Weights of a small transformer language model: 2 heads of 64 (1 for keys and values), 5778 steps.
Each number is 500 + 25 x the weight over its row's rms, rounded and kept within 0 to 999. Layers, rows and columns count from 0. Numbers have three digits each. The size before them is the row's rms in percent of the matrix's.

# layer 4 MLP down (transposed), 512x128, rms 0.0697, rows 17-123, columns 64-127
095:450523454494500480461513496510510525518537475513493469521492487468448515488470542494487507502519538482527526528523516517495501465518455480458480512541523472487527506479533494564512500504490495
099:530522503474486521475494496499523496508514522500515483510536525462505490521504448470489523476518517520481445506530507449513487504476493480463499511555481566497460498503533500496467496491494520
106:516461513449485478533514495450498511531500495523507578477546505435457464477485489525456496505472478534524450489540502500535545535432489500477507512501493492483497500499492517492524500473490509
098:493471546530512518502509533543486452505503485521496481512530463515531500552511474503480458517522480539470491477451476532509496523527484493518465498469514519487526496485529514515545482552455525
107:480477513523512477536551502493483518499509464510474505522531534468526470429539495461489478467502530507488516522527534473536500509515492471527501517541487468506496467491474510452471527514471495
094:518502539501481515461469517493550527505491507488509517476478514554499510493486486487530484484522505502466530487506519495460514533457522497501487515497478513527464546486486495464531496494452529
111:475483509531525529514463534536486452527486474465491495533480515481467526482506493514476528485507481513511510545549432520496555496501547491484528537497488478465528470502509481538500482461545497
100:540478526493520466519492470532499509498511510499501444460518498513508510475503506483561494463488503485435554521511472495470501520566499464487482534463549489498502529458505496529476513492488520
094:496504494430529508520519513508475505473506482468481471535477503520475487525498494498527496484480508471517463518545472518478473520481503532532479494482510428483482512499485490558533505480514514
102:551484486479497514525528478526459527506485496511533522512508514531511522523523471485500463526509478509557465510500473535499515491497498508527463517505512500462507478471462485533537544484549458
097:543473466516536466491488514491457489501542527498552496532517485519517511470501516537480513474501512513483531528508480525560506454485514458537495495498501523501536477501490497485512496489496519
104:480499538491509521464473525504529467565507468465502515457474512505483532530489531450509516519464518513497477497492518519499428525465486518497525504493452481450480496455472530517488501530506500
096:443485463459459482509491494521540475483477467470523529494512480524493487499481490505529511520524440491524493504474511442545512519503478493513498522507493472471480501536471474477462526500488502
099:535520458516468514519458519469451516506488496498475514504507484512537516534481553487504544497518497499530536530540448490491483530473488503498474501534474519501529475508449511542502496498468476
104:483458491465474522482474514487456500484513486512474502510515503493513522427533501541486511519537524503502488481523477493483451450482468482518506512469476500501477492506493539517485509482503528
105:498500487517462477549560510465462502529503467459457484539472482458470493513507536476465509524500494507508477487494488479546513515512518523499513518491525508502539498495488494502549507454518448
102:509504538517471452511492440488531446522478484498513482496506535520532506536485487517469481510513539485481542520540505524501463479499495500479493555524510493495531523532480511506457462538478512
107:505547524545501475516517521523455536520510483471513492459501487549504468507531515477453501492506543486480474473495565517463508507478481477484503504491509452469527496522487476486487458523442548
099:521545503448521514498462494476480551485523465517495475469489504495504464489541490476489456499493546470483481532460483574486484525537495498464511489479518483517497529430481493499481514538515508
104:495517447538465509499475523493487435484461464466486516499494493504523483458503545514476504504457498522512528532487462536456477521519462513512516495467494526551501518544503505525474506528498504
099:507530560520500479497455480514536493505485514516510445458471565494501525468521534501500442481519523501494475478529458503513502530463484470534495509511509507507501504535488501511439497472518488
100:495473503522494501475493526526482512508513489451484510509478485478532492466487464482487515498501500522522475527443532506457524546521492514524497547460549503546484494471499561495498479498497490
099:444515486485514478517488478498458532475521456506469515542498479490461495473478512495512494534488491522481472477500503501496498540474517524505524464499529429513489428495498508469489474478570497
095:474503518527521505506458504509475480542499499497462476486491505550525503439512469522511507487483487540493474495509474522531428511482548489488490545476469490496473446513497491516545497531514475
099:463500487506465528483465487512461466478477498496522510535518508487498484505463502550518508508496480490515531469516498522535503550500488515515455477533498515507533470498506496494469540490498519
101:510507493476476492484476474492488466466495470520458512490480488527501495500526499439532523483493512540493491487498506503505456500508498499461440498456491469492510499527524482514544508491534493
099:525488488508458525450480431516503527524474496509523515477455520454492512525486543487480509473507493493517527512476529517529513508523505532502475487470527481453517496519502496536519511528532502
104:489503494522494483493501460485487495482550481461523484521533463520478455516518538465525458445538491494478505481502518491536503481500510545476510493508523494482532501515521506537498487476543505
105:546508486550481503490526493465523534488495465488465502522503544492510512491529464499494504498496525441495552525516491454523501528501539475562459513524465504488461477468465542498522520505487478
096:496550513531490469478472501506463472518478516482499499493501496468485510492461455494527493504494502503498529504490483480454493510481493508550489459474472472447528505505478443537536515529471550
102:497507468476503475515524520474509488480515472482538485493474482495504527446487484482505502538506526503526491516512487477498485469513502558536455494491488450492511487482504486517515508491536517
096:512515470501524510548502538478489522464484543493450524523502523489485494489507520513553487491515459535458536493464514515514540499487477532480466555470491577483496474473531508469506527500508539
103:485563466511482488549499487442518505511466534460510502511486491506521475471527471503494474465543511499532518494485485474528479508489508515493528566561504488495529481479547498488488474475521551
107:483547463495480490504501473464513511518528531540516499506472558528467493517525502509527511515490494494505516558502504493470470457489474480509465478540514482478507522533525497472485479489494479
106:525534524504478495484498514549489502483493482509528474505474490474486474523535525497513523532452479486483472495516482548532472489464459536496529467485535477516527529525480494484478515519482503
104:550490491531486489461438538466520498464463485522468534477476479475517484497505518488504485506522500504503547543531492527489552473527453488502490528518534468529481470506495482527503447477499532
094:515512573507453435462483480503496477494479491471518481515493507495482472476515527503441459489536510524500495499557481470495500485471551514521455453481523471553543491547496471488478462480515521
101:542467485540516515515489491522467508524483511477518492487486474558468517500469488459485492522521539495471505498497520499541501455510470530472520521523477519499519492496493496529509516503469508
099:475482466470482496497501537523472494538500481494479463514526504510463497529495522545519521538495510540481480480498510509506511553521509510521454534475526494507491486456506482488491483524508473
104:485483489482471520478527535483510480530483506526441493486504474512502478476492540479523514531462511502456483518516526559536506531497506470487462505495521480499492499519457525513488528522534483
101:499445559530472504551477459456566454472507469458506499485487495526510518532508557491502461516530562517506497454534505515498509483509541497521483509479531462499539476490491486487486535524513479
100:565516521546516512485489478477534569483531519490484495541464532508503491535452538454513487462511473476471496514503502476515568517514507520489457494519483473478505490497451486462513477542480500
100:485507509462487516513479514513506548508550496514458498523461515518521501515456453504533509496466507483461490536501458525501520516477495539556501534493521486503466445539522485471520490518514511
095:483494476544534487537526469472478492460456513505489472527521484479498484510481498518480518513544495527478514533444496470541531469437521501507447482516479490491463510475494548483481502498487511
092:488465539510530517498543473491472503520500514500531462477501469492505550525475479481502457486465492498519533494452528498495478491520536516511505518490548486500530524486433446533512512523509527
104:461439501473498464465513537544522486481492492514523475502492480501498543501499486442461518517494483533474541489534534494477527476493545509472498519510507549510565510489496510471516528478507522
106:421517467563496505500497504502462506520501496492493448548488517496513491521505481465513537520499506528503463527509478499461450505481534543519506480502504494540489520472506499540442480478522491
095:544512478517535509525452483499521488516493518508510505483518517519510488522483524566486483469525498508518470518476505519532455508486484480505448462462536494513550547505531521484483459499509507
102:532498485465474523545521524483516519475509489498483507490515465514481476476583504508499518489486512486574511473502491532505500464468481496475534472506481462511495497534483504479539498485512479
102:432516517491485475560496531544498513521513502505478497491513499465467518487437486514536519510464470486497506512493551562511526450526468475496534526461468484510479491546515471488530501489466505
099:523527505455533519515482489509536473497510514502499516525536464465535500534516540474510485490518503488458541481489521488550473464463513531480501505497501499500537494463502484474503506474414514
100:510473491479511545533546456436515506519515540504495503482485505518505492515481518490483512487548503538517489435518553456508489517487501541454464501498484501470509526513482478550499482486510485
106:493492518558479512520506485476535518472538497528471463501524505451480503556533477480502486501491478534507499461486478458505502512481475488489460524515501516442478494469518508511478486530475499
101:442444515497531503528515484510473493485496548465476518540512478484493487500477493500470504492458484470481516512475514535553485493491510464482533482501481476454521526468521517555474499496551502
107:512498490423516512464514535512484536501478501530499462455491445502516476477504493464488508452463484489505482512532510484492529454486463484481523495454514494502506509515517467501507469504546507
101:525492468508495461484500484467470517510528546521501521522492485517499493505454502505500481470520559518459518495509504492523535481494551470454495432489502461525540434523527511500510477519445538
100:488496537523478511469530496500495490539524506451502467491521530542511490545472459528510491481438512505486472493546483516528523494511500562493518482503476495481515489482441526494491491513531499
098:460439535516470531498516531553521521518484465537514488491509551482510521505466502485483504506528484506498557499493492532519475503514525497490490502494491534523475489502470524504472536469526538
097:521457520473510495520495519516507488492485454483499532451497537471507494490520439485501501484460487527532523512519528479538516538489499520534492476462476520513506467552486477535496507523488524
104:499463460488486510469473520529509524518472435537484495509477484480521500488536500490514467490518461471477486518479518500502475490480522507526489482455558487524507514494515495516505456494495497
102:476510473539496551474489567464491510483538439426521502507493451468473497500502509546496537500540480555489519490511532532524503480556508492495478509493542492485500472470528503528516501498508501
089:507521525465522529528519502486530524513564496515464489517501549481516470469494458472475481503494497500489458540502511516468433533472459501472574472514450499468490506515542540474496523474489512
095:500514531514523488474517488439539464488479460528536468527507495464525477510498552476442556506537506503534491534480498463494522490523537516507467536520523453497475484465525487524490506507522490
103:512492528487533452447509480492509508506539530515527476476500507466463498470520526542479469465486486527535531567483469557520454484515500533554512519503512509516506499462493480491534455481512513
095:505496535500493509478531461481514533507473483523506521511472523515499525532519482535521492494524503485480532478493522475480547505465535488491473532503497531491532511496493461493506515500534486
101:519481510489519511529447501455499493491481496473536496468475478514474523452491516493520493553508503476486508498486527542499492521464476497470488502459505465481521483512496511541478536458459503
106:512486530530530493486501484512506477512514545517501525459527508503481504502514455510496472523502460529516532518508547539538474467479549499527498490520491468502468523530542474512535455506512424
096:496510519517523514513518510526460527551469447498461452455505490515508485480536506445511469531482486516496513499490528505517475440500521512481520486494483466502511510517464462470505461482516515
106:464466495511495499551519490518476547473501526504450502545439525530516507491511514485510485500500489495512501514479518484515493536443467498508516534489478476527516541458501530535505479467498497
095:465510489468513522497493474519497473506516519481487525526471466460515556513509526546513533500480482519526515526542545491507497493575491510472492472468493538518489513497451479510485467513540520
103:493483503466501471485507468452476516540509477503546557535497483490498477519502451486545487510551506501526498560467514529523506518475463555467497519494488537456532492460463505491485503496497481
095:546520471475510500494483501443514519512469501479536530496492511514534515489506482520479509507509514515501514526496540472525526478490463533505466533508504495475510519453525525522500476482464518
105:498455539473575490473492500519520510516531494536487465488510542468527472530512512479467516466470518502510475487490497486515446495483523514534491441501480468505506489515483508497525548475512483
096:496501493515489485535519470513479505493494486526524485508502518501500484468539519531447523508533478488491465504491481532462462476554531471491496536538487473504466453476524488476508547478527473
103:451573477513536495465536476498503453505508508485488505550524555459511482455530503506473486474491499504517491476530490487491474529488494497507485468503494449481476505494475484473500564504539518
101:465456509488503496517545478483512479490501467539502489491482512486489495470459501513519515509470529512534518487503507499515488442524470510507503527508462525511486522501482481520512550469560515
104:517522505517473523477499508509523514473532477519483497508475489506517479507454477464521515513501538477513520476480473507510480538510485440526562489506525505477471524543468552509501501471522455
099:522461500509486516534465525535531528476515500466531518522496511469504451518440519503484482537495523518495504450487509484506510508505507510504516500490482514502507510517490528531506477468487454
097:493532474466522493516519481528446456492524506513467485502518508473473545511488487474540501454532537542480512487506484464469496519480499483508519485493537533498524515532499526498470490512461526
098:500502492524451492456495485506504506493444507540467510546481512520456490522452521449512496513525501518476532518501507505556477473491498538506535491515475513535526531479483504514517468483440500
094:494510493509512510491540497489483526477509495448539510500518548521446508491507478488450498490461508475535502477489504558489439523537458510544513511507479506534532483508488512481490483528552545
100:532519583510518517483493466481506517468478526509477530537486506496519511490503502487523453453517504476529549543493500487504552466540521469483492517505543515494502490503482493551488493529526535
100:479539460516427485497508505511465518494474525508536508502524465483493498483507482480521501482457513480508492472513503513518508541508478492483481496522516486516496465505509530536511524473518493
092:512524530508498512532529470478521458471524486512476539497451509525520481482511510491534527538484503491487467492574457500500507479487471509483542502529517493507524470511513503527537481478516520
091:462527504498505491482527470517479461456488511525540512494491521525492510526480459504508452508481503456515513506466513463515535487515498506530519538518558503512512495502542529486482516482506506
099:524503506465546495475488508506499511556485523514508495500529482489467522507540473461483475521520486525507454478550540526526503486549483535523491494491520536487478505517473451472480504454484522
102:526537485501481477495512451478501554528488508521549509503531489492492521496458474544548489513507491483479457532486478521567516512485513506487502483511530527480497500546501520485486512455513491
091:482502457536522505496526519484499519525498502488477476508482504534471497550526495530537508500458496510524479490474494488494508477544507492517503537488528480533512474478482449503496487502451487
105:531504496499469474495511503519522497487556522505471516499496518485535491513511469528457509510511549449491491529488489518508519489506529479494430542483549506501508465501546534487475481536504515
095:475489540534489547490476496516478461522491506544524507491474540461491517492512522508519494469471480470495516471477520506502544534453488523520500498503502501513487492501509521521528465483490504
103:549473497522522474510493464475458489479472492463525533463486559463509516484511494508499484540497508503522529466515485515503503478528422506489511565482492508525493560528509497538525523478486527
098:509525502510528488496443510488513468465514462481487486471508496536463516525505471507493476504543491509522503483521514503513464512525528487547512532499482500503523506481519510482524484490528487
093:513476505563479506469508540491515478509491488496508499534501508527514492514486482546543495497521491493481507533490496509542498497469455510521490523474571490486495494544482474517472482468508472
100:484492520536478484531426527481525435458519564529506484530465508481498486495506499522506540489483486561472493474498521505538568493499511498479515523480529509546486509521489452523506466510529516
099:463513489534496427498450510513478494533474461502464461505473511508534524492525577536507505538497510476495492518557522509466523480489438497546496500497474484523456525543468488511532500514532522
098:550465545526487518487527542480497524537512570486499453508469465508526518507499502532512528518506511496526523516495468466475476478506437497486484556465544513496549479484498513475469498475463520
102:511552467468468492460521500497489533530499520513489521485509481506472463555491514457467493484514495529478536520511468502508526473499476500476497491469540508500553520530518523519481509491513531
099:486532539456490491454503486486474490510506535496490499515519507527508517435540461547459509530491537512491514511500484490499459473584530528483492484487507492524516535514454482510494489528527485
106:497571510538490489495477478521500510537519517522511432491509478531522496515443499506504527517504509544545513526472510450472516500479507497539452506529457469486500482544511507455489505465506509
099:441473507507526526462506503529501549486485534503509504495537521487487461498524465534507515529515519517513486535514476498504495498525500550490467502480491516489476524495533469493478470512532508
102:550545526484490498497519511485485554523497491505504442481491492518468528548497541489449522518485516488498500514542494469550483484501507484503507478501518515496448501530498462464492474485511481
098:503491475487448463503520501497511531509494472501543559531486506533493501474483499483506511524467518467511516476478519509519466502515485450453446527522488467477518507502518516483525551454492520
109:514494512507516496507520467458550503530539482448490471474501516482528496488474537510495476473498521494492450487498484477474473493474463505482514534507541482526509458473479497512483502519461491
095:534475499483550523521534508482480499519486535510488511499477458509521523494475514536491459531525484507464510506466486462450533511499492498471509488498483534473511490506539483487507502520519501
101:481489480505454482530510532477515494483492496487478479474482504456533467500532538465511496533480512467490478515514540518494486468476507499490528530517496514524504531458452510506484515469468511
096:496460477491500502473498556500486506532514510516507495455539549495458555512517506504471460461458526536494533564478514476465562484493522483461468507539483501531480518460507491508509470505502513
099:525528541486498521496513466453521510543505461467505516502468487487561478491511498484575471531494481480488470484513510522476512458472500491485477465525532435487447482531528483516470550503470489
# layer 4 MLP up, 512x128, rms 0.0695, rows 18-124, columns 64-127
093:417500488517530521534483492494489518516472508456484476515500445505490537541575519514517463543513486503513529509496476529538478487504471473465509458492534489527519464516476517486480477510509506
105:506526521552503556497483517547513483479497493490479499523470484506533512508489508457485505533460473452521540485463484499460509482530490459479506515484481481483514458488490461536479460522509499
100:531522530523507498575490469482478526497479487460540487502513488482513481509494499532545534473521524487506468513502563487497496479460488551468525487523535470490527515498523500509467509475502495
107:498537476486486529497494507479527496458516533529474454507494458500511531535499504476471520485469549471527535526515505486469534463531501512484549505521516526513565512550520524501506498489502495
104:554510518519494520531465470529460523511537491522525524481486502518495482484511479508527507495475478489536507522524518515492487464534511463493476495527536483455489496494500506471497497476531435
109:515500528473537491531485489510479542485473527503496488459509502488520472526439497484482504485506445553499492504469481477495481466481496521484523464535522513553521499497506502542470508498483505
103:497539518477461537464499483488467531519446502524492537529521521477536482491538502463499498487489505499523496449479528523484511500473498501527528469516488484498435454526468504479493457465490458
101:492504476499515473503481472504511513506484494541503517526475490492509459501540476514506497528524445527524504517481518497464487516501508446522541483517481532501510512481534545515465505461508467
106:494507507493506500525492532524536482482501486490494517507536491456506520490460525565567492447502534530474500487520506531545549480471498532511497477451542448484511492534520505483503470535479516
092:498529496468525517490522461489532486434503508507474524511469546437511520508528515510484496520493440481500518498489517444497498525487521534514499517524488551520490475502524518485543496511510508
109:493503495501477521463553503467491554462523490473477512526481472524479514512513504538504491489549487483501529514485523469497547547497490513514513493479528515475497522510519479494496499466485477
096:483558467523499503520527504531527518509492541490501452497463497504532471503473484464520471497481516494486526496483483460530550504500500509532523497538524504547503527508471504485559483500515504
104:491478541505529509507532493535480542459476485479493490524494552486457461516487496509485464503478474511488425511522517470509476476494535528456546486511523498477520513508495488484515465491507528
097:527462504513515460537486501531541481499498521467490463506471494491520494512510523472487498494508462504487500509475531507518514509490478482478516515492540553521551455472521496490500505540474527
103:508503493462484511531486477543517548528512521491503479454480545488468503519512479483483461525494478485525486486459505468449495520532485506516534523553490446509469476482492475464473526508479466
104:525515482492519511470510548497516503529494507538451537507542512497443519482513499502493502517474489504509510504488543485478506530522494477533515472474461509509517492464519477481526493441476475
108:485503492487543549530482497494572529490485502544490544525456548474540510472454526478491495518522513493524517528485519520525502529484466512498527515539474495508508505521506556494507535460458521
100:423501466497497496464512452483498513525494517472477499496518538453522496456572486500555473517491484482478509490502503528503498513493526506514478531475482522461526498482519512520475531507488552
103:464531523513526490528484482483480537521476513520528475489497510481505477486522500512509492480482495454492475519521508474520476514479523505490512481538497484474496502459530545496480475509515504
099:485528457509488503496493500491530475486502458495466505529494455503472507471499477521481515475513469482522518511461490465533506464445539478491511475503465532472480490497504497444491490492550485
096:492559501492501486500506522476514505504439446529548536487485498514506451527511518484522476521491459473496449501480534494521417506438493526507484460510477487490525514536492497473476520544497482
094:530512529476557571498510535471523507474476504511520486512550492468552537523523487480525476471516514517514512506472493545525480463494508465530480509507486505525488502535541476538481521490520498
097:519505541451506526540453477512482506467483460525516533528498512461496498475505524451511484485505500518469497471486534520477522468501510485553524466493521490494514532492479521516487464494496496
097:527490479499543523508498508494496517475503499498475501470486511468477484472524502513523487497481489492483523494545496505477522531509529473502530475512472486465494502492526514499463512556493472
101:513509482489511474512501529494505493506551506457508515521542482521524506485478495473492485543482559472519477455511492489528546486488507536510453475527506530495525489513465523480516473478556534
089:548524495524489492478451512468514499543501510494599536506520477519480518501488471491494453490471534495501535476501510491493495482502554498507498512439528511512484483496471523504491515485498513
104:481533496488525481509496549523523556514514519520497504514455486521505527525491475491454517520488497504501434488495497479475503524513518472513451501521471485504478505488531520423500489477511470
109:461485485471508498498520478466476486471518505562482482506518484446468478530522497469526445480516471488537469488530505515483504537493521455463525452486499467538535555502543515530525496472462477
095:502512486493442544513469545483532505509502500534501516503517529476517477544509540475486485491485492506521531474498491476534509479500491550461439527470514540532502477553533533480497475524484497
093:513507475489512489507503507489499529522520533487475502512474464499482493485576481497438485474543511504528463466491528539465482480510504500449516507543502494523465545480489499500485483502464481
101:509482494547545499469519510501548512503502468507473534463489487493504513510492472504492471546483521508551471471478486507493527488502543448507508491513475491516497473537502453519530456494548459
108:493538481543549523453504525536502547465508498519514495490547492450517481535504463510518526505502521448506517481483506536482489547503524500504467449475487519485509500486509496529497530536522467
104:498530473505511480515523504546514494540506494491464543496524482533544506512524514448467483466472487540530488479478466540471534530485500515475525498477482488509492499527472502554467535520523503
101:476556489461510486515464481470505486512507522514455485500509487520484442486483431496482472485518464539525543486495502499532551503487481439521479481529490463507489474487514471508465482501473523
103:493510522511540477457492485476514480478499533489487474485475509507521483497505481497483534548539501522461505497492521481501502521449537499507476470490491552519500515481509490567536550572493508
094:508489512513553547472450500482476528547501450508476519499539474539459474505517459544548510476481441473509501503474497545520500498480473497490528533495460473486484528520479536507539510508507480
096:512493510525488496501496490461478523507536548497520475510541512483541491520507479457500541516480482518524530516534529494496499458498496503472469481465440453512494503495481532482478541493452453
099:466474533530502511532490441496475513460491528475483524504534467479490471472506467528530471479544503480491484498508519516461475465508474522489517521520528510509480501471522497554454477482502496
099:492526504434508519468501523498491449511525491513514514517502489455520487500502534485499469526466512482506497496504538501480501523468513512468486506512491546514469514454500475545479521485493524
105:504511491464510517537546515457466509551561536486508509520475496524505543496510461459528532474461500500477520473507478503521484493512479526523492502524464499453471560499504525519530461476497468
105:536506508464512502536516490547473449488503488505518485476519533518521508521547492491476531471471474504533487486531471493525475466468506523489533504479497540489499540527498497437454540505526477
094:469506506528495506498529487467464472517507503505473503478537471506490485495502546537520505532561533486497521523506511487474451524498519476472481537500475505501512535508485512503479520529511518
095:507478521477461457508471514494521519494500536505523505505485522465513481496517514502433486480487469458489485496505531515458486505549433522500569499500522457499521455507495480528552472522521531
094:512514500495483512515475531466511514506535545525460498478521526479532501463503495518464437473491524530465460526461484508503539504497486511509480474498454498461515459525529508475542487515491499
094:522499560525497482501519501458511495517504518501517509514488550505499504508523501516536490515505469519504533506473486530492471547471509469473497446473525465489481461513478496541521465488472495
107:497478537523471477510468496487501542529503524553468469472537516548480482542462499511534484529525510497520556495512511483481487472503508520508507478467517519512552528511472485465508529500495504
089:515519516510501536518508527486511489527494479481495511461476493517521494502494471444526453478528430486507494503514549466462506466517499474467473497474524492485508453533504504497495524513554475
102:489503512462481502494494471515481523513494525501480487488476515504533508514447504504538495451524507507514492487478505469468531494493525474532525501523444517478464485446513464527497484472469447
102:545476552507495476498481496473502441483499535447488515523486506547543491511531476496501490524533531479466478519494516439500476537493546519492505515505533502496526495480488451506532530500525463
100:462461493498527516516513525501500523496511518479490498480509483540476495465506479468474476518440583484494511494513493476512496521498502528520487492544488514486521481534455508538521494501517459
095:540512483480502495450463486551507482484514506459496462472476501508516508518495479518533490490460540447477554509460514486485524476506500507505514494532487515525488465526500509515550493487474496
104:513506475475470530508490526472519482553513493520511491458500520472483487506512494485503478524490534503515527487465477492538502524483553488505479497489524530535495502534476550482472468481471524
102:479551534498454489491510485502477486469496517503507481517476501517468489558502508494500477516499491484529519491492515512474525466512489538505461485472562518486466482502476526510462504459456462
101:534506525476468500482537481524503519491497527487501476498547509478551493517527496471457487527556500514477500533470480498452465480450518527464502478562519499502492486469491523498483540508483521
094:500563512495509488494526429544529515469526511518461532480526484472509484483474567491485475443496481516501474510518502529473479516466463546484511524484516511488481527475503453487487532475483474
105:558536533433478465476474500476520508520523474511505506526484499485483501509483461502485464515466513502486554502462469491497476491457527523494451475486475461512485542469527516536508519554476506
091:522510490485514539473477453499493506499518494488531515505498451514493547504485491508427463501506558506528534528486502484503531475440501526505526495544480504515538506503513503462484544484494444
098:494498474489538489565504517451498474484460479506497495523464484538466512491493545515496468479515478463480512498499478485451483481499526491504543514512544541482451509479478561502510506477534502
091:499501521508473514514497502495488466503508526473494531473510541523535464563462499452484502514497539512492496514476479527498513544509530493516508547467505488523458530538481491478465499482482479
102:515530492485511479470519489509473503503473507543467529505513503497522524491513456484540496485473546463511475511469527492474508523508484525485514508497507529460495527531454507517463464521480497
097:490498504508480512476518482498536501512507531475502504500510503502506482481550538470548508469429525509543492502475513461489497529484514518479480449526500510544513506503497505503518485488486481
093:492477496535520466472486480500515461470467499486499517480505503511520521506537446530502503532478482494516506497575486502533508517476500481472530506497489538514501541522481497531511490533469515
100:484507477503462518536498519492519505504442531460509531519495512505489523539515477490544490500541501510475516551434502517508536532492506472492488498477481504452477508501489499475470548520526477
086:486501516508502493526489522517484511513536523492531501512486513508488509488504477521499488508479510549496483485470535492474496517474445481457498500515484464517474504437501518523493498480530507
103:514518499452458527475515539483497508529526466515503506506514547471490498492491501525515499513491504533514495525503529505472547455481528476510509524507485506552480516481490489458471460493473540
108:477537488506469524495443476509521475511542480525532508510464518426528484535455501518494509529488568476495478481504467455478479518487481533493516498535523480514520460510486507526496517464493470
095:448494475489504486485498518479530475473545524542499528485445470471504487494536499521490484484511538509452504499520515482497537566502480474507503531487525519507507575516499496509479491475499550
115:508478471510510510528448530528509496517536525504499486489549514488474467497478511474538528521474505514501443554521493465486497484496537527533472516464470545468474496510507549486503483502484521
092:490484519491489495473492520487457472444487482518542483493535522494515476505527477467482513493538478493442499537493500488492518502521485471509496541500484521511506471546535498457527502509456553
101:535493467522523510518460519442511518503528513477492491486470524533505506504466513496480496491485542523499472482563530522493561483510504464483499487491478503490507467498525523520500492517543509
095:482470517510507519491561506525499464513492474527472491479507492494484473526518503509545486504497493495498495502485497499490497452535560476502522497465494506549540450501510534512483497527484484
110:469519526487489502501500480533476505491446508474497536543459477519479487545464482497556497574495499454498515489515460502516549495484496493526527511491494528498552501531508497499498487512497533
102:487453522485530556494465490479527516480504542551500501468534530482480529533534482510519488440501476481523484525475501516512494552505479532471524526497501527514524531523515498490520482546479506
106:516500491513429497475489454463520504459540511532496489483501487479462498524534495473551452487491463526507535509478500524453467458519486510481501537519463515522513449520535498501490502503512499
100:511539517472510490503514545496461465501535484506527532460521519483509494553576516524508511475538493480502484463525531494532498513501529534508503463499523486500534470486531549521510494532488501
101:500531512470494538483474479525514525489508495432507491494482520487533503486495503481522491497529485532518473478487482480502543507505499521502488522478506490537486458531514470500516520538515497
099:491471463487499497510475536472448477492488498503476465481489511485426519542507474514484507496492483491512502512503512526423506503456468453507577542483470528503473521481485479476491520471510523
102:463453514520511476488511433463505507460521527459507512530509516447491496525460495500516486534479504487514507497467533510498485471457546534520483512539483513476498478532507522496514502486476478
095:482491468511500468493487527486472542500505487515502527503508496503502512523511532496509539530489500488451480489504517521507528522463497497500510468498469460498526488480466518517536494481490487
091:487499538465481485513518534521490482542479522516471491481467493444510495548464494487496500470489504551454505527495483480480503493435504500481504523509501515478519483455514492483493483473486474
095:448485449490498520487517476493503515463501464468532511502444510484512534529513465539482525510452491476493487491468520447506502500488481513488526486522463545482462509531530544483514470476474489
099:495484506500542507460471466472489509469533454493465455440520536502473491545525496549529489510539516468516490517497526522481542484498551529515510561478506510525470524515471510530482513518488514
095:510537539502487516459527486575493498529501529510472497487513497474507476507526497546544490497479524470497498464485507446497503453536447498502509494486491492514542548525535545504504486491495468
093:487481464508474505526480490482504504506544501529470504505506519526483484533535512474505502480541513508471506522504548537494461520502516521497466434485504503467504490488494467519501467529445517
103:474499517469486542545511506431475513492499504454523530455510441516512481544519487486506472488476495494482501480526533488524540488538538560497490483477495516505517519511529540477528491491495508
098:518504517495468496476555539518578480459478476507486491488454477551479502507475500469438503526476497484497490501554511485472511515462517499503560503523452506491500524521504479469505521482470506
091:498477484465455490497490434468506547508468538511484503552528490468487513475499461458497507485501483536469534487477488503520492527457476505483517485530518505480458517508533484480489498508533514
100:533476468506467542520474483492505502504478538479511503507537506457495463540466498514481531509534497520531486490530491537514484476469478495504536512468517490512481506509527502488506538460450557
102:472528465485513499484563470486519498474495499492518498481551488522522501476472515525526513516541501531499481518557506495482468468521476469436507498470448476499516514542504486481505478521473540
103:464537480479473473460504513510531503525498538513487482516495500497498495513519465509528517503483511525508461535487513500491516541507500536466485443545474536490533457552471491447470483493525465
092:495524539476494531445513481527507500467457491523521494544511484479491530454532495502500480515473514548533530487458462499515551549491448480479521514471487498512535459463469505488493520507495493
091:498472443445490481542544513501457482477489508462488539472484512469511500486529482509473508525510499438514435510493502520481533496527514474521539468493498488534481493498541530443530459535506499
105:527525482476496468472521473496495558496494474494547499455524489536497527503515498524510507507511474476515521460493526487492461488526541482475515486516490520497529500478507551493471488475504538
104:509521520531479525522511480497513486499483519485515486500539495509468519511459430492510493550500511500509501486495486481487539515490513469468505498549503474493540465502504469505486523502489505
098:466495437500538493494468496525461544513548447493480523531517485515470495473547488521485470491480460528537462520496526522542456497485491477508527531479508514490503509490509485493540474481503480
101:518498529519492523474477484527512498479517489503522518519493500473485482524509552505513502477545498514535513531529540485513473462474486464471501514509512491513493479514533522492470505459505477
098:487495521473526522530466508494464480527509514496512548552484514492488463507526517521486514498515484505491543490525538487502514462514537465518497515524510502512514562507526562446509466499478465
094:524496485464510458515543516501513539476463488515508541556492529461531471539550511511525429476503491479479495526484460506496485516510471523444479471477469517534509507492494468491493461512507501
088:481528512495466478501523488458509536525520517494492529473491489529531493488509502460495552508491544533515492519464476520537518474478518466514485507524482449545518515500515521497491502481488518
106:491480495528493544484478486463490487530511511507519521511487509480494471495466503467527436466490502469501477519534543472508481571469503506460514476536536491476524506509484493517502483501518488
099:515526496483527546496510476465467485476515477484521453504496459540480512511526492520482487438534516528530495509498471479502506480473504486513475484507514492516487508522500538494492504521509492
110:528525507442518534548478501522548502468478494516480484517484492492481522494485461497534527493520511529502478484541504499483546489478536510530472483485520554519519509464534501533534507496499532
093:476536488530476504513480539478498478516524488512513461508520480481495497487557485496500503464479499467530475503525464536542493513461468535443498526502491499484514521517486476445499478490512475
096:515475482483509453500464530519519515485505546488492531465550514496478445523489486512555529529482480495504524481486487484493497510501502506496519555475525461516491438552498487484512504501493507
096:489474495497549483512495490507476500505471548475503544469492510473448478478521509486489514501534480509476482545488497501487498462521493475514522468512492503518539507538536521501495479490463477
102:522493497496496514539491477500527515495546500487522495546544503558509495490505443547505500520525569476440496510543540515475501490478492518465521507487510523502523517518522507505537499526484548
100:531501504483483489543520517532558536525572475523460529540522508499511509507520499510473518541437465439530491528465462502499481495487534537453535495505512520506480500493489547483492499499519531